config.yaml
activation: "swiglu"
rope_base: 500000.0
attn_scale: 0.177
lr_mult_qkv: 0.5
Each number is 128 + 32 x the weight over the matrix's rms, rounded and kept within 0 to 255. Layers, rows and columns count from 0.

# layer 2 attention value, 32x64, rms 0.0292, rows 10-31, columns 0-63
[[137 154 104  96 137 121 171  97 153 148 139 140 100 106 153  98 132 140 118 118 134 126 147 121 178  92 147  65 108 156 119 109 180 149 116 121 142 106 153 176 143 126 135 104 149  15 134 138 189 129 145 187 107  62 180 133  82  93 148 140 132  73 153 152]
 [189 142 132 123 185 129 146 185 102 152 187 128 151 123 172 193 169 120 189 106 111 181 155 161 149 141  65  90 115 144  77 154 186 118 119  87 157 142 118 118 146 108  93 111 110 117 173 130  97 106  79 113 137 173  97 146 191 156 135 145 196 138 178 187]
 [160  86  91 130 110 111 142 142 110  88 108 102 170 137 123  43 172 138 131 119 198 106  66 111  99 116 164 107 128 105 144 157 116 113 109 148 167  81 126 151 114 125 139 116 132 125 129 102 131 128 177 213 142 184  78  91 136 103 138 100  93 126  87 176]
 [171 147 131 122 124 165 150  99 128 121  64 134 155 129 119 121  97 195 117 107 168 132  97 121 152 152 103 138 128 110  95 117 105 121 134 145  72 103 113 130  99 150 118 142 124 193 148 159 186 156 170 163 126 118 117 157  89 137 167 130 154 117 154  69]
 [102  75 113 136 150 132 134 141 155 156 145 127 188  99  65  90  82 139 103  63 157 175  96 107  60 118 150 158 106  83 111 151 144  93 148 115 138 151 148 129 132 114 143  95 132 171 127 159 135 150  85  96 104 128  96 137 114 113 158 143 133  50  85 117]
 [112 146 160 144 110 149 145 180 112 159 106 134 139 129 128 123 144 123 175 133 116 140 139 116 180 144 102 117  91 138 165 162 105 119  84 104 118 194 120 157 120  95 154  92 155 166 140  73 170  86 129  66  91 138 150  88 100 127 140 135  92  80 139  95]
 [ 79  93  86 114 159 138 141 107  65 148 115  64 170 140 124 159 117 148 130 118 157 133 158 109 117 145 114 162 165 189 154 103 135 117 145  98  92 115  96 102 156  98  85 163 140 137 134  96 106  57 157 107 138 155 195 140 136 147 126 125 142 121 180 151]
 [115 118 138 102 164 143 105 117 113 161 161  97  67 160 145 101 131 217 142 134  97 118 138 137 131 109 142 116 204 174  92 122 124 126 111 134 122 136 126 103 141 108  82 141 138 176 136  87  91 138 101 128  95 122 153 100 141  93 137 133 117 196  38 190]
 [115 179  94 130 154 110 178  78 155 112 109 103 139 118 136  23 135 147 136 109 129  75 136 121 144 140  68 204  94 117 174 144 112 154 140 142 139 135 137 167 153 122 108  36 126 122 139 154 175 121  73 151 113 107 129 136 149  93 104 120 132  66 184 171]
 [125 117 115 157 104 119 109  86 121 133 142 135 113 138  99 179 172 163 104 154 139  24 136 105 154 131 129  94  83 129  89 103 117 175 109 195  21  80 123 106 164 173  75 133 104 173 104  90 104  92 139 124 138  92 182 160 107 138  87 104 113 139 110 144]
 [159  72 147 140 140 135 143 125  86 152  81 101 142 103 162 121 185 156  87 148 131 183 113 126 125 145 147 124 165 166  54 179 130 112 151 113 135 161 184 136 174 154 120 137 124 216 123 122  90 100 135 107 136 230 145 102 136 114 127 164 116 132  64  58]
 [114 102 137 118 134  92  68 100 156  79 123 181 115 128 157 174 145 110 193  89  60 142 134  66 147 130  98  88  35 131 154 101 152 131 104 162  75 217 112  73  95 104 130  81 153  72 112 149 140  76  71 148 101 143 137 157  57 112 111 155 137  86 131 159]
 [149  99  51 127 123 139  81  99 130  43 135 135  73 145  98 119 175 116 167 159 135 138 123 102 127  85 147 186 119 133 165 145 142 111 111  50  88 125 150  59 150 150  91 111 100 217 159 111 104 117 108 115  73 130 152 140 158 151 137 126 120  95 157 190]
 [139 129  82 105 154  71 132 119 154 116  81 124 196 142  99 166 166 170 141 142 135 170 134  96 108 112 135 121 170 102  75  72  87 119  93  95  70 100 121 125 105 167  72 170  95 181 106 170 160 112 112 115 191 110 146 164 147 199 166 142 122 142 132  87]
 [199 166 112 138 119 108 164 170 162 133 170  95 190 151  78 187 151 133 146 155 117 166  88 154 152 121 127 163  75  56 120 140 149 128  63  76  61 109 120 126  85 158 134 107  69 158 189 129 104 102  96 162 128 123 130 151 107  68 134  78 137 132 109 116]
 [ 96 163 152 122 114 127 187  84 140  68  83 114 177 131  80 157 141 119 130 144 150 125 167 103 136 156 183 157 102 103 148  86 120 147 163 193 171 159  94 120 136  92 125 117 208 139 174 104 184 125  96 140 152 171 118 132  94 122 106 128 178 133 161 117]
 [ 99 113 128 152 125 186 140 165  96 169  83 126 145 159 145 105  88 123 142 127 122 104 161 135 147  85 141 133 101 135  88 155 101 161 128 189 106 114  98 141 138  91 168 126 127 218 137  72  89  70 162  99 120 161 145 137 133 183  58 146  84  66  94 155]
 [181 129  94  88 165 119 151 132 153 190 118 116  64 118 134 118 124 107  79 130  85 101 107  86 145 108 151 113 133 132 126 117 158 111 168 151 159 181 104 125 131 127 161  84  70 118 113 146 106 169 149 117 117 142 112 144 171 134 168 152 102 129  32 212]
 [ 50 148 144 158 150 113 108 119 111  91 171 170 147  82 193 110 119 138 162 149 151 149 127 114 155 156 118 170 185  96 134 139 141 135  78 148 111 120 122 165 116 119 134 159  88 174 185 162 125  98 141 137 109 105 138 204 162 165 191 153  96  92 131 145]
 [208 126 145 139 176 124 144  99 196 145 173  76 185 118 108 116 148  90 142 149 187 161 105  99 104  45 225 148 147 127 142 149  42 146 136 145  86  90  63  87 157 127 136 108 128 146 123 113 124 145 138 157 147  86 158 153 109  66 121  92 140 142 149  80]
 [129 119 109 152 168 146 152 123  78 139  75 138  99 100 113  76 148 135 146  81 148 176 206 106 147 140  80 133 158 146 112 148 104  99 119 112 148 168 161 111  66 146 106 132 189 111 141 127 134 158 141 117 217 144 150 106  74 118 139 116 130 156 173 108]
 [185 149 157 111 105 127 123 191 114 110 133 163 149 157 151 138 152 161 169  87 107 163  91 115 127 112 137 113  93 165 166 165 160 121 117  82  96 181 205 158 100 102 190 109 109 121 128 117 103 165 194  86 167 172 115 163 118 139 123 116 101 152  89 100]]
# layer 2 attention output (transposed), 64x64, rms 0.0545, rows 10-31,42-63, columns 0-63
[[148 148 122 197 153  77 130 157 129 126 117 102 119 183  93  79  93 139 110 114 199 178 167 183 117 191 139 160 125  90 191 190 169  88 120 151 176 174  98 143 115 149 132 175 114 130  86 125 149 102 159 116 124 114  88 187 148 146 105  71  85 151  70  71]
 [110 160 144 105 169 134 143 169  74  93 129 133 112 141 208 143 162 103 127 189  90 122 110  96 124 105 128 179 137 118 119 170 144 149 145 123  30  65  82 162 117 180 159 143 163 121 165 120 188 181  67 113 124 163  66 148 168 109 154 172 128 210 174 209]
 [ 92 116 177 142 193 139 139 119 136 148 157 102 155 118 126 154  94 142 119 126 138 160 119  94 138 105  69 120  89 124 164 138 119 133 140 123 159 186 129 133 146 149 131 141 101  96  59  98  99 132  89 191 114 126 126 182 188 136 157 137 129  97 134 124]
 [123  90  89 124 108 125 119  84 124 152 172 116 105  88 148 104 146 120 130  49 116 112 153 173 164 152 180 117 123  87 187  66 105 136 125 149 110 214 152 114 109  88 123 125 141 118 105 115 186  70  68 121 108 144 107 163 184  91 137 152 129 137 168  91]
 [ 72 135 105  95 138 139 119 126 197 108 212  63  92 174 142 107 178 149 113 137  74 139 160  95 154 137 174 121 128 144 180 128 234  96 127 114 128 101 162 190 165 185 143 105 153 122 149  96 121 159  89 124 133  88 105 167 165 161 182 142 145 158 117 157]
 [ 93 116  91  81 108 180 104 112 140 194 133 130  83 105  93 129 165 158 160 100 130 159 110 121 126 145 136 137 143 128 128  66 149  82 147 131 121 124 165  99 166 109  82 134 151 110 123 151 177 121 154  60 143  94 151  74 150 114 126 119 140 154 172 139]
 [181 128 147 176 142 137 145 143 171 127 144 148 133 115 128 146 175 136 126 160 151 119 122 109 107  90  80 148 151 135 117 128 120  65 147 142 127 117  98 156 136 170 141 117 123 125 118 115 115 134 150  81 180 133 152  83  48 113 157 140 146 100  93 171]
 [180 135 163  93 158 166 177 122 122 110 137 185 170 146  91 159 121  77 104 184 165 111 135 133 120 106  76 105  72 120 136  78 122 155  94  91 105 121 131 175 120 130 127 154 175 125 189  79 191 132 149 111 209 131 101 135  91 112 147  96  96 121  93 165]
 [ 92 140 172 139 141 161 185 111 158 130 113  59 104 141 112 138 150 131 112  67  61 137 116 144 140 188 178 107 115 112 196 167 135 120  97  78 133 190 107 146 154 175 117 156 161 127 124  97 109 179  75 134 105 152 120 131 195 141 174 112 103 163 111 136]
 [156  89 128 166 174 169 148 130 124 141 101 178 131 145  84 181 140  92  93 107 130 102 124 162 103 122 127 110 142 119 108 143  90 121 135 112 214 164  97  77  75  77 132 136 141 159 130 198 131  75 184 152 133 177 116  97  78 143 153  91  94 136  69  99]
 [146 139 155  91 156 163 153 102 140 134 190  82 155 162 141 136 131 116 117 137 124  86 142 106 176 118 115 117 154 106 127  27 179 186 127 190 138 159 167 129 134 152 102 120 134 126 147 149 205 115 119  97 116 105 106 107  99 115 163 147  94 140 168 212]
 [124 148  97 179 201 156 118 116 149 130 107 107  27 172 127 142 185 138 116 132 119 170 115 108  85 166 136 127 125 115 131 124 115 141 159 116 116 104 106 140 165  71 150 161 212 193 153 147 153 191 209  72 152 145 118 161 110  84 113 126  74 212 176 120]
 [123  87 152  89 137 136 122 137 137 149 128 124 164 176 122 170 123  53 137 109 116 141  81 106 114 142 128 116 163 139 113  84  98 172 122 119  75 119  85 114 144  88  34 102 120 139 163 126 103 140 177 107 111 129 130 107 144 137 139 181 121 129 137 155]
 [151  90 119 143 156 142 146 144 136  71 163 161  94 121 142 169 127  86 141 103  98 164 184 106 160  63 170 137 117  96  75 103 115 172 141 134 143 184 108 155  97  89 198 114 189 153 173  89 166 137 126 116  90 110 101 128 138 158 210 107 104 117 171 152]
 [ 68 158 113 103 126 137 110 119 115 130 110 127  97 199 177 168 136  73 130  94 102 106 148  91 159  95 136 143 177 153 131 111 135 145 150  51 138 139  74 132 146 159 205 123 149 140 195 149 115 139  67 128 104 165  89 162 178 138 160 146 105 154 144 130]
 [112 143 110 167 135 145 146 132 169 155 126  91  65  75 172 153 141 147 158 137  68  88 140 125 120  70 147 125 102  96 163 105 114 121 156 132 157 167 146 166 137  96 205 117  85 161 109 126 126 121  77 116 158 118 119 105 128 164 130 185  76 175 134 127]
 [110  80 110  84 138 221 141 118 147 110 144 173 130 102  91 101 173 135 155 113 164 133 104 148  97 149 131 114  98  62 124  86 159  71 116 143 164  87 122 120 130 148  49 130 124 129  77 134 141  86 168 124 136 136 168  93  74 112 128  97 172 139 106 123]
 [137 139 141  96 133 116 129 146 105 122 116 126 163 198  95  92  96 126 127 164 175 142 119 149  89 144  40 156  38 179  79 168 140 145 151  92 180  80 132 113 138 180 137 144 187 183 146 121 124  94 171 121 154 171 134 126 140  95 120  92 143 118  61 133]
 [141  58 124 198  92 128 166 145 159  99 126 149 144  91  96 130  96 135 152  71 129 136  91 138 116  89 135 116 167  98 137  96 139  50 135 133 147 146  66 167 136 143  89 124 189 104 132 150 127  61 154 127  75 118 102 112 173  89 209 148 148 154 164 158]
 [105 145 142 144 216 105  95 126 190 137  83 132 109 152 151 172 181  67 125  93 130 126 147 129  89  89 118  97 134 133 198 177 135 163 116 115 197 136  80 137 180 141 158 129  25 143 120  88 116 115 152 148 149  94 166 173  56 210 187 123 122  59 108 118]
 [107 103 123 122 149 107 114 119 136 180 133 112 102 132 165 154 143 149 120 137  93 141 126 166 168 152 120 144 162  93 108  73 134 142 136 181  58 144 184 154  82 124 126 113 132  95 137 101 125 189 104  99 130 115  90 130 198 133 143 100 149 133 164 138]
 [ 75 134  89 144 123  63  35 110  53 170 108 135 131 149 144  82  60 103 107 139 164 184 119 123 106 123 102 160 106 147  91  88 129 172 176 156  33 106 194  97 105 105 111 154 131 109 152 144 168 168 150 105  95  94 150 138 139  62 119 127 168 147 172 173]
 [ 91 130 140 126 136 111 135 120 134 125 137 176 173 187  57 142  82  99 126 138 180 159 187 179 129 145 117 113 108 129 171 111 162 129 123 107 195 166 146 131 167 117 130 118  83 102 145 138 196  94 103 125 111  75 123 139  80 120 145 184 146 115 134  56]
 [123 165 178 105 119 119 184 148  94 126 123  91 116 165 148 162 109  80 128 149 151 123 141  69 107 141 144 164 101 169 148 132  70 119 118 124  99 100  81 160 108 134 154 161 110 126 125 141 148 111  98 103 130 138 105 111 166 117 129 135 102 144 171 117]
 [164 108 132 159 162 136 107 151 141 159 166  76 149 106  95  62 146 192 125 120 118 145 109 136 171  81 142  96 125 113 159 139 136 149 153 128 132 114 203  96 111 170 117  77 173 116 120 124  91 149 127 155  96 254 102 175 165 201 154 131 125  96  82  88]
 [ 95 148  99  68 146  99 105 110 130 168 123 137 103 135 125 105  81 128 131 165 130 120 166 117 109 120 104 129 173 122 123 123  82 128 132 133  81 141  76 120  81 122 149 163 109  98 130 133  83 123 196 132 139 162 111 116 101  93 102 155 122 133 130  94]
 [120 160 145 120 125 136  70 124 171 155 145 101  91 131 161 122 120 111 126 100 103 158 158  94 132 109 127 159 137 101 153 121 137 109 146 127  90 104 128 157  45 139 105 118 147 165 123 104  91 175 123 156 137 152 153 113 180 113  94 104 115 111 122 171]
 [168 168 141 122  51 117 108 142 108 130 101 148 181  95 154 169 149 112 156 108 110 126 107 111 162 148 140 185 130 131 115 151  98  87 117 189 101 170 170 142  82 185 161 149 154 109 161  74 217 125 158  52 142 123 114 157 116 138 143  94  90 117 126  97]
 [ 75 100  55 187 133 110 116 172 103  96 101 171 139 145  81  97 160 142 157 104 145  95  97 163 100  95 119 116 159 160  69 107 120  66 138 137 123 159 134 106 184 124 155 179 123 119 168 132 196  90 141 119 169  89 172 114 118 154 128 153 141 156 116  99]
 [102 100 100 118 124 210 135 149 125 131 136 121 110 130 138 118 162 160 117 133 158 113 118  82 112 123  97  96  90 163  99 134  90 117 115 163  75  90 162 166 195  99  72 122 135 109 121 192 109 124 198 113 141  95 149 150 185 195 143 134 187 168 158 154]
 [ 58 121 183 154  86  75  97 103 128 108 128  95 132 188 153 139 150  85 115 131  94 115 115 162 121  87  91 129 159 159 188 133 157  82 145 174  74  97 142 143 107 132 115  92 144  88 175 119 146 143  86 166 119 136 129  87 186  85 139 166 117 150 153 137]
 [115  91  73 153 134 135 121 152 156 136 156 191 149 140 109 144 133 192 138 193 128  69 129 135 179  64 126  98 169 130 116 185 189  99 105 120 173 130 109 101 187 111 128 148 123 142 121 142 132  81 159  98 170  96 109 113  85 151 166 135 145 110 169 167]
 [152 155 109 139 139 174 133 149 104 169 109  64  83 144 212  70 115 154  65 134 143 132 131  86 105 165 149 196 156 147  65 113  74  95 178 168  61 125 156 119  85 101 129 132 133 171 106 131  96 130 177  86 135 150 109 107 125 165 106 115  79 147 101 126]
 [114 115 170  76  93 158 166 107 158  87 126 169 146 138 136 195  93  82 140 104 127 126 163 118 173 153 111 115 119 101 169  71 163 151 100 110 169 190 196 159 105 125  90 109 140 167  91  86 208  92  87 123 147 106 104  90 133  58 171 160 123  92 152 189]
 [ 88 100 179 146  87 103  68 131 152 152 142 113  79 154 130 130 147 110  95 142 135 124 136 117 153  61 116 121 117 143 163 119 127  89 133 153  47 179 130 151 177 146 129  89 110 181 129  64 151 146 138 116 170 157 161 138 175  94 151  85 160 209 140 146]
 [128 134  60  84 169 115  87 102 129 150 116 106  94 149 129 104  28 138 137 138  99 127 186 102 119  36 113  89 193 114  78 128 102 141 128 129 130 129  71 131  98  71 168 151 154 127 156 122  72 153 132 133 147 155 161 119 143 136 168 122 129 163 138 149]
 [144 144 180 151 126 130  98 161 134 155 137 135 135 166 145 185 104  94 136 127 121 124 144  49 162  62 128 109 152 146 134 193 116 129  90 119 111 114  55 114  99 200 203 109 136 107 145 101 105 150 124 145 106 194 110 194 101 104 107 100 115 142  93  88]
 [147 106  98 134 132 132 104 160  98  52 127 124 161 143 127  98 163  74 170  46 103 118 150 148  97  89 123 150 125 144 195  21 149 137 143 159 153 153 114 154  77  58  94 111 128 121 167 146 169 113  77 162 132 139 124 120 120 133 135 109 104 146 128 105]
 [110 128 118 111  91 167 130 213 111 109 152 160 129 101 130 133 193 159 134 161 158 137 124 166 144 141 149 127 163  85  97 125 123  29 131 144 145 123 153 143 105 119 108 164 134 142  85 118 115 142 184  45 160 163  97 130  90 130 117  90 113 125 109  86]
 [119 105 174  76 174 149 151 124 178 132 175 124 163 160 107  98 150 108 106 146 168 160 110  79 122  75 125 116  77 140 143 137 197 166 130 128 117  79 158  99 178 165  95 154 105 153 138 129 132 156 142 149 107 132 168 113 148 127 147 140 155 136  88 119]
 [ 94 167 159 172  97 122 169 118 156 118 130 155 173 132 130 158 133 143 106 159 119 141 177  94 130 108 138 149 129 159  93 172  62  91 129 105  93 172  90 176 174 200 161 155 178 117 148 155 100 115 135 173 132 163 132 113 183  83 170 194 173 179 108 131]
 [106 159 146 104 209 130 103 131 127 132 143 125  79 149 106 121 122  70  79  98 115 158 142 114 138  57 149 104 158 122 185 193 146 160  97  83 171  97  86 143 134 133 151 139 109 153 200 122  57 182 177 149 134 183 147 179  51 177 121 115  72 134  80 147]
 [132 108  73 112 123 163  75  98  80 151 107 121 121 132  92 105  78 156 126  64 120 137 145 141  92 193 157 136 123 168 111  47  81 150 190 179 104 139 129 131  43  82 168 119 139 111 138 100  96 114 210 135 157 134 111  86 182 119 157 149  98 121 143 104]
 [150 189 194 128 135 158  94 136 112 167 117 113 111  93 151 184 141 148 157 135  94 131 142 136 157 165 119 163 134 113 114 146 141 148 114 135 113 149 192  87  60 174 183 156 188 130 129 109 130 175 165 115 136 165  99 162  72 153 140  91 119  97  84  98]]
# layer 2 MLP gate, 128x64, rms 0.0628, rows 0-12, columns 0-63
[[127 124 117 135  97 149 114 111 112 151 150 102 135 132 142 134 113 127 134 136 136 138 156 118 155 120 144 143 138 144  96 141  98 126 133 127  84 115 109 152 126 102 129 119 154 121 133 140 138 112 105  95 109 148 118 149 181 103 138 111 130 189 125 133]
 [ 97 139 173 153 170 142 158 166 173 142 116 152  90 159  54 100 106 147 106 193 174 104 186 110  36 112 103  86  94 164 103 166 153 106 188 114 166 150 133 151 149 145 130 131 185 130 154 135 132 159 154  90 164 134 162 138  63 181  68 134  46  92  82 142]
 [117 107 118  92 140  77 129  93 148 119  66 120 126 153 113 122 118 124 141 136 110 125 102 142 145 123  85 109 132 119 149 122 139 116 131 153 146 129 178 122 100 116 131 128 124 135 115 192 116 119 102 112 158 134 112 123 127 104 113  78 173 127 193 116]
 [153 109 145 108 121 152 120 169 101 144 114 193 140 127 112  90 114  99 140 163 165 109 189 136 127 141 103  65 137 100 131  89 164  86 112 174 151 104 155 142 151 111 144 155 149 144  95  76 132 103 131  76 123  94 149  99  70 103 102 140 146 138 106  73]
 [110 126 180 178  93 174 158 143 102 136 144 130 124 149 159 149 139 105 112 164 117  96  69  98  60 128 144 105 156 128 198 188 126  84 156  86 149 168 100 114 208 126 189 134 146 121 121 133 117 179 110 118 126 133 117 131  91 136 129  86 151  90 173  97]
 [181 126 140  96 113 192 127 118  69 146 158 197 134  96 110  97  85 162  73 146 140 123 179 132 128 178 184 153  95 136 130  82 134 120  91 136 121  85 137 108  79  68 132 196 155 132 118  69 162 208 116 178 114 211 100 146 182 113  98 168 144  82 198 109]
 [113 162 154 114 119  85  96 132  96 165 144 135 152 163 110 109 108 113 128 100 150 115 107 125 114  85 136 165 123 140 133 119 132 156 134 141 105 121 139 109 142 136 154 106 107 115 136 136 155 128 136 117 119 125 147 143 122 135 152 141  94 170  50 123]
 [ 95 109 129 124 132 164 176 125 117 114 115 148 216 102 111  80 188  82 154 204 173 149 116 112 150 169 108 105 102  95 121 195 153  92 138  76 140  79 118  91 133 106 107 164 147 212 138 112 188 100 143 107 146 144 161 147  55  70  81 131 136 118 186 153]
 [122 107 121  87 156 171 141 126 121 176 117 137 166 150 138 104  48  93 142 182 130 154 168 154 179 204 138 178 113 124  99  98 128 234 122 123 101  92 168 107  99  84 112 102 130 155  97 144 120 117 119  44 140  67  94 145  86 131  43 122 123 163 147 105]
 [108 111 164  99 255 151 200 132 226  97 145  91 121 173 188 140 127 104  98 195 122 129 135 115 129 127 188 134 148  83 134 204 140 133 107 106 141 133  84 126 185 123 107  69 100  97  65 140 122 103  81 146 139 135 138 202 120 143 120 105 117  89  80 164]
 [139 128 119 132 117 127 123 134 121 133 130 119 121 122 116 128 116 142 127 131 131 127 123 146 122 133 121 125 124 126 134 142 119 140 132 143 126 125 130 112 127 115 119 132 129 130 130 124 118 119 131 131 140 119 119 120 126 129 127 105 115 118 120 134]
 [173 118  89 112 136 123 111 114  90 145 104  74  97 120  83 114 138 107 137 125  82  93 116 152 184 170 158 132 161 144  80 120  73  85 140 148  95 164 135 195  80 105  85  91 140 137 100 110 162 134 148 128 106  58  61 111 154 114 149 109 131 190 181  95]
 [ 97  67 105 111 142 157 151 118  97  84  24 138 132 136 149 111 134 159 160 194  99  82 177  96  60 174 111  91  80 118 130 102 126 151 194 175 164 117 136 127 102 130 176 166 122 148 122 103 140  71 108 143  92 125  86 129 153 188 205 148 145 129 147 126]]
# layer 2 MLP up, 128x64, rms 0.0603, rows 0-12, columns 0-63
[[122 119 149 111 108 137 118 130 153 154 104 160 147 155 163 118 163 156  91 141 136 138 150  99  69 132 135 129 145 102 115 124  93 130 109 120  95 125 144 111 117  95 154 126 137 171 120 142 137 148 136 110 198 134 108 137 115 155 105 156 112 124 158 157]
 [121 165 151  98  99 121 166 129 112  79 118 157 255 157 108 154 113  85 126 177 185 157 123 206  78 117 107 134 133 118 138 146 188 137  70  97 182  52 130 110 147 150 104 170 125 133  93 144 161  78 134 139 121 113 173 104 111 131 122  28 170 168  69  94]
 [121 122 148 120 100 118 141  95 102 155 119 130 123 109 179  84 108 160 127 125 105 163 175  76 135 193 152 142 156 122 108 119 129 177  90 115  98 152 111  94  96  83 148 159 150 113 100 110 165 121 124 100  82 116  73 134 153 130 100 109 157  97 121 148]
 [111 141 134 111 170 167 149  92 136 131 102  81 121 111 141 112 177 147 129 154 114 134 107 154  98 111 169 141  90 127 194 123  90 210 114  85 126 121 156 123 106 147  80  89 121 131 147 150 169 135 119 157 124 125 110 174 142 159 110 102 132 128 151 145]
 [132 120 164 137  49 138 157 175  83  91 155 105 158 117 104 148 131 116  87 120  97 133  93 116 128 138 164 143  55 132  78 106 179 189 114 126  68 139 158 124 113 114 133 122 127  90  84 115 178 205 109 151 136 186 107  81 184 169 134 175 163 122 124 149]
 [ 78  99 127 147 154  99 125 115 161 162  36  95 147 158 137 109 114 110 227 151 113  85 141 109 130 115 141  88 181 107 132 156 120 177 148 124 107 128 177 127 142 146 133  32 132 104  84 132 127  42 120  40 193  66 165 107  99 163  76 108 157 173  79 109]
 [112 135 112 145 106  95  83 135 168 112  91 163 190 150 144 110 158 151 148 156 162 113  89 152 109 126 116 104 121 123 149 125 141 101 131 127 167 122 145  95 136 152 151 137 111 132 126 135 129 147 150 106 145  56 174  90  89 161 119 144 143 109  72 116]
 [105  89 145 113 109 105 112 178 107 150 128 113  69  99 125 211 102 149 126  91  35 114 108 152  82 113 178 136 115 201  96  36  99 145 150 154  73 129 141 165 106 124 124 137 110  75 100 105 122 161 121 106  53 155  99  55 162  74 171  98 114 165 113 172]
 [129 167 118 131 107 104 155 141 150 204 164  88 166 190 142 138  55  90 107 138 104 151 136 140 189 184 100 190 133 152 100 121 114 184 118 121  94  97 111 106  87  71 128  80 127 155 158 181  73 122 140  81 155  89 136 115 104 123  62 105 117 126 133 150]
 [130 128 144 146 232 125 175 107 218 122 164 105 160 186 156 152 119 108 118 161 101 121 113 107 153 132 196 159 155 122  80 190 159 114 141 114 129 115 103 131 188 115 114  67 101 103  80 131 120  79 103 129 118 131 142 148 142 136 104  87  97  88 113 176]
 [127 131 115 120 128 117 113 126 135 133 121 132 146 128 125 121 129 141 132 119 138 115 110 116 122 119 121 114 118 132 142 117 137 133 124 118 138 126 133 132 136 140 125 128 126 112 130 111 122 124 143 141 141 114 134 135 117 132 126 116 133 125 127 127]
 [131 158 104  99  88  93 133 158 135 120  64 175 165 118  94 116 155 162 178 125  76  93 122  81 127 180  90 113 139  60 154 139 187 162  93 120 125  59 139 125 112 118 161 178 118 169  98  67 157 135 172 105 133 110  89 123 122 177 166  85 125 113  93  77]
 [138 161 161 121 117 152  91 105 119 151 182 129  88 100 137 140 126  82 125  88 163 186  94 168 221 118 188 149 152  97 117 113 154 136 107  93  50 104 169 124 110 115  88 120 130 121  89 122 135 189 117  91 142 103 123 150 114  87  44 169 106 163 170 100]]
# layer 2 MLP down (transposed), 128x64, rms 0.0588, rows 0-12, columns 0-63
[[128 117 112 148  92 137 132 154 108 154 141 121 151 154 128 103 144 113 120 126 113 130 171 100 149  82 110 132 129 157 110 169 101 113 143 154 110 116 114 106 156 113 125 114 146 147 106 154 152 129  97 114 117  99  69 140 144 123  91 142 146 154 119 154]
 [122  58  54 127 135 159  73  70 108  75 118 133  41  96 172  89 157 151 153 105  90 113 163  90 165 139 174 137  87 107 174 189 130 142 185 179 139 147 191 168 121 112  79  85 134 137 196  76 120 146 115 159 146 150  89 173 129 162 171 152 161  65 145 152]
 [130 109 155  59 154  46 136 116 131 151  81 106 113 184 115 124 110  85 124 160 127 151 122 121 123  90  93 111 105 100 121 132 160 130 133 124 138 148 185 139 112 144 117 167 105 146  99 161 148 118 116 104 129 139  96 153 113 129 125  96 195 138 186 131]
 [146 176 110  75 140 169 120 162 130 125 111 164 155 162  95 116  90 142 132 198 135 140 149 191 114 148 173 124  84  77 116  55 158 151 103 116 145 126 171 125 112 134 126 160 149 168 109  89 151 120 133  93 141  87 142 114  70 123 104 107 145 120 147  82]
 [ 95 134 147 149  84 178 128 154 108 159 171 119 145 123 121 113 116 112  96 113 200 129 119  98  40  69 140 142 213  90 199 144 126  55 112 122 138 136 103  49 171  68 138 134 133 166 144  99  75 177 170 138 104 178  96 141 136 132  87 135 113 136 156  79]
 [ 95  86 120  76 179  95 124 139 188 117  85  62  99 173 153  74 129 143 185 193 128 131 154 119 134 110 178 121 146 129 138 165 122 232 182 140  94 124 190  99 131 151  91  61 102 101  92 127 146  67  80  70 182  68 103 140  86 159 113 132 115 157 108 121]
 [115 116 118 183 146 176 132  86  78 149 150 125 108 117  96 122 126 123 137 137 119 144 140 127 124 121  96 123 147  98 125 145 143 111 127 103 104 146 113 176 147 123 100 134 148 161 157 113 118 131 131 134 108 158  80 116 173 119 154 113 150 108 198 125]
 [158  75  95 160 169 120 133 146  67 120 109  65 132 119  42 170 160 145 122 191 132 171 104 135 143 126 151 124  92  86 125 184  93 109 139  82  66 126 114 112 108 103 131 158  80 151 127 111 168 115 147 134 129 130 122 126 176 119  71 112  84 187 183 116]
 [114 212 122 171 109  77 154 111 144 129 112  86 125 181 130 161 138  93 103  95 131 118 102  93 126  34  61 104 182 145 116 170 125  78 136 151 163 156 106 122 127 169 152 125 108 109 163 165 104 117 138 153 126 184 106  95  89 116 162 112 125 131 106 143]
 [ 98 125  97 178  62 122  95 142  86 153 116 147 128 138  93 118 136 131 161  93 130 111 116  96 155 118  70 141 112 202  97 142 129 106 162  93 147 128 154 133 139 153 143 167 139 162 190 167  89 104 163  87 126 136  75  75  99 138 135 111 134 110  94 109]
 [121 128 136 115 132 125 128 129 112 136 136 131 144 128 129 128 145 125 120 125 134 110 120 123 129 140 125 127 121 134 123 125 125 126 126 118 124 131 140 137 131 136 136 119 136 102 126 121 140 136 133 121 134 117 119 136 120 125 138 137 146 125 144 140]
 [161 110  94  55 144  97 163 138 112 125  91  90 144 126  96 134  88  65 124  83 126 117 104 126 158 165 162 118 227 156  77 167 103  55 147 150  87 131 103 173 111 108  92 111 131 136  77 108 119 131 127 121 100  64  23 152 140 150 133 121 132 177 158 128]
 [147 126 144 113 146 205 105  76  70 111 115 131  89  94 123 112 111 129 183 102 119 123 100 187 174 185 115 126 120 134 142 154 174 162 136 129  64 119 148 129  75 130 159 171 132 119  35 105 170 139  71 134  99  75 107  99 152 157  65 204 119 148 163 125]]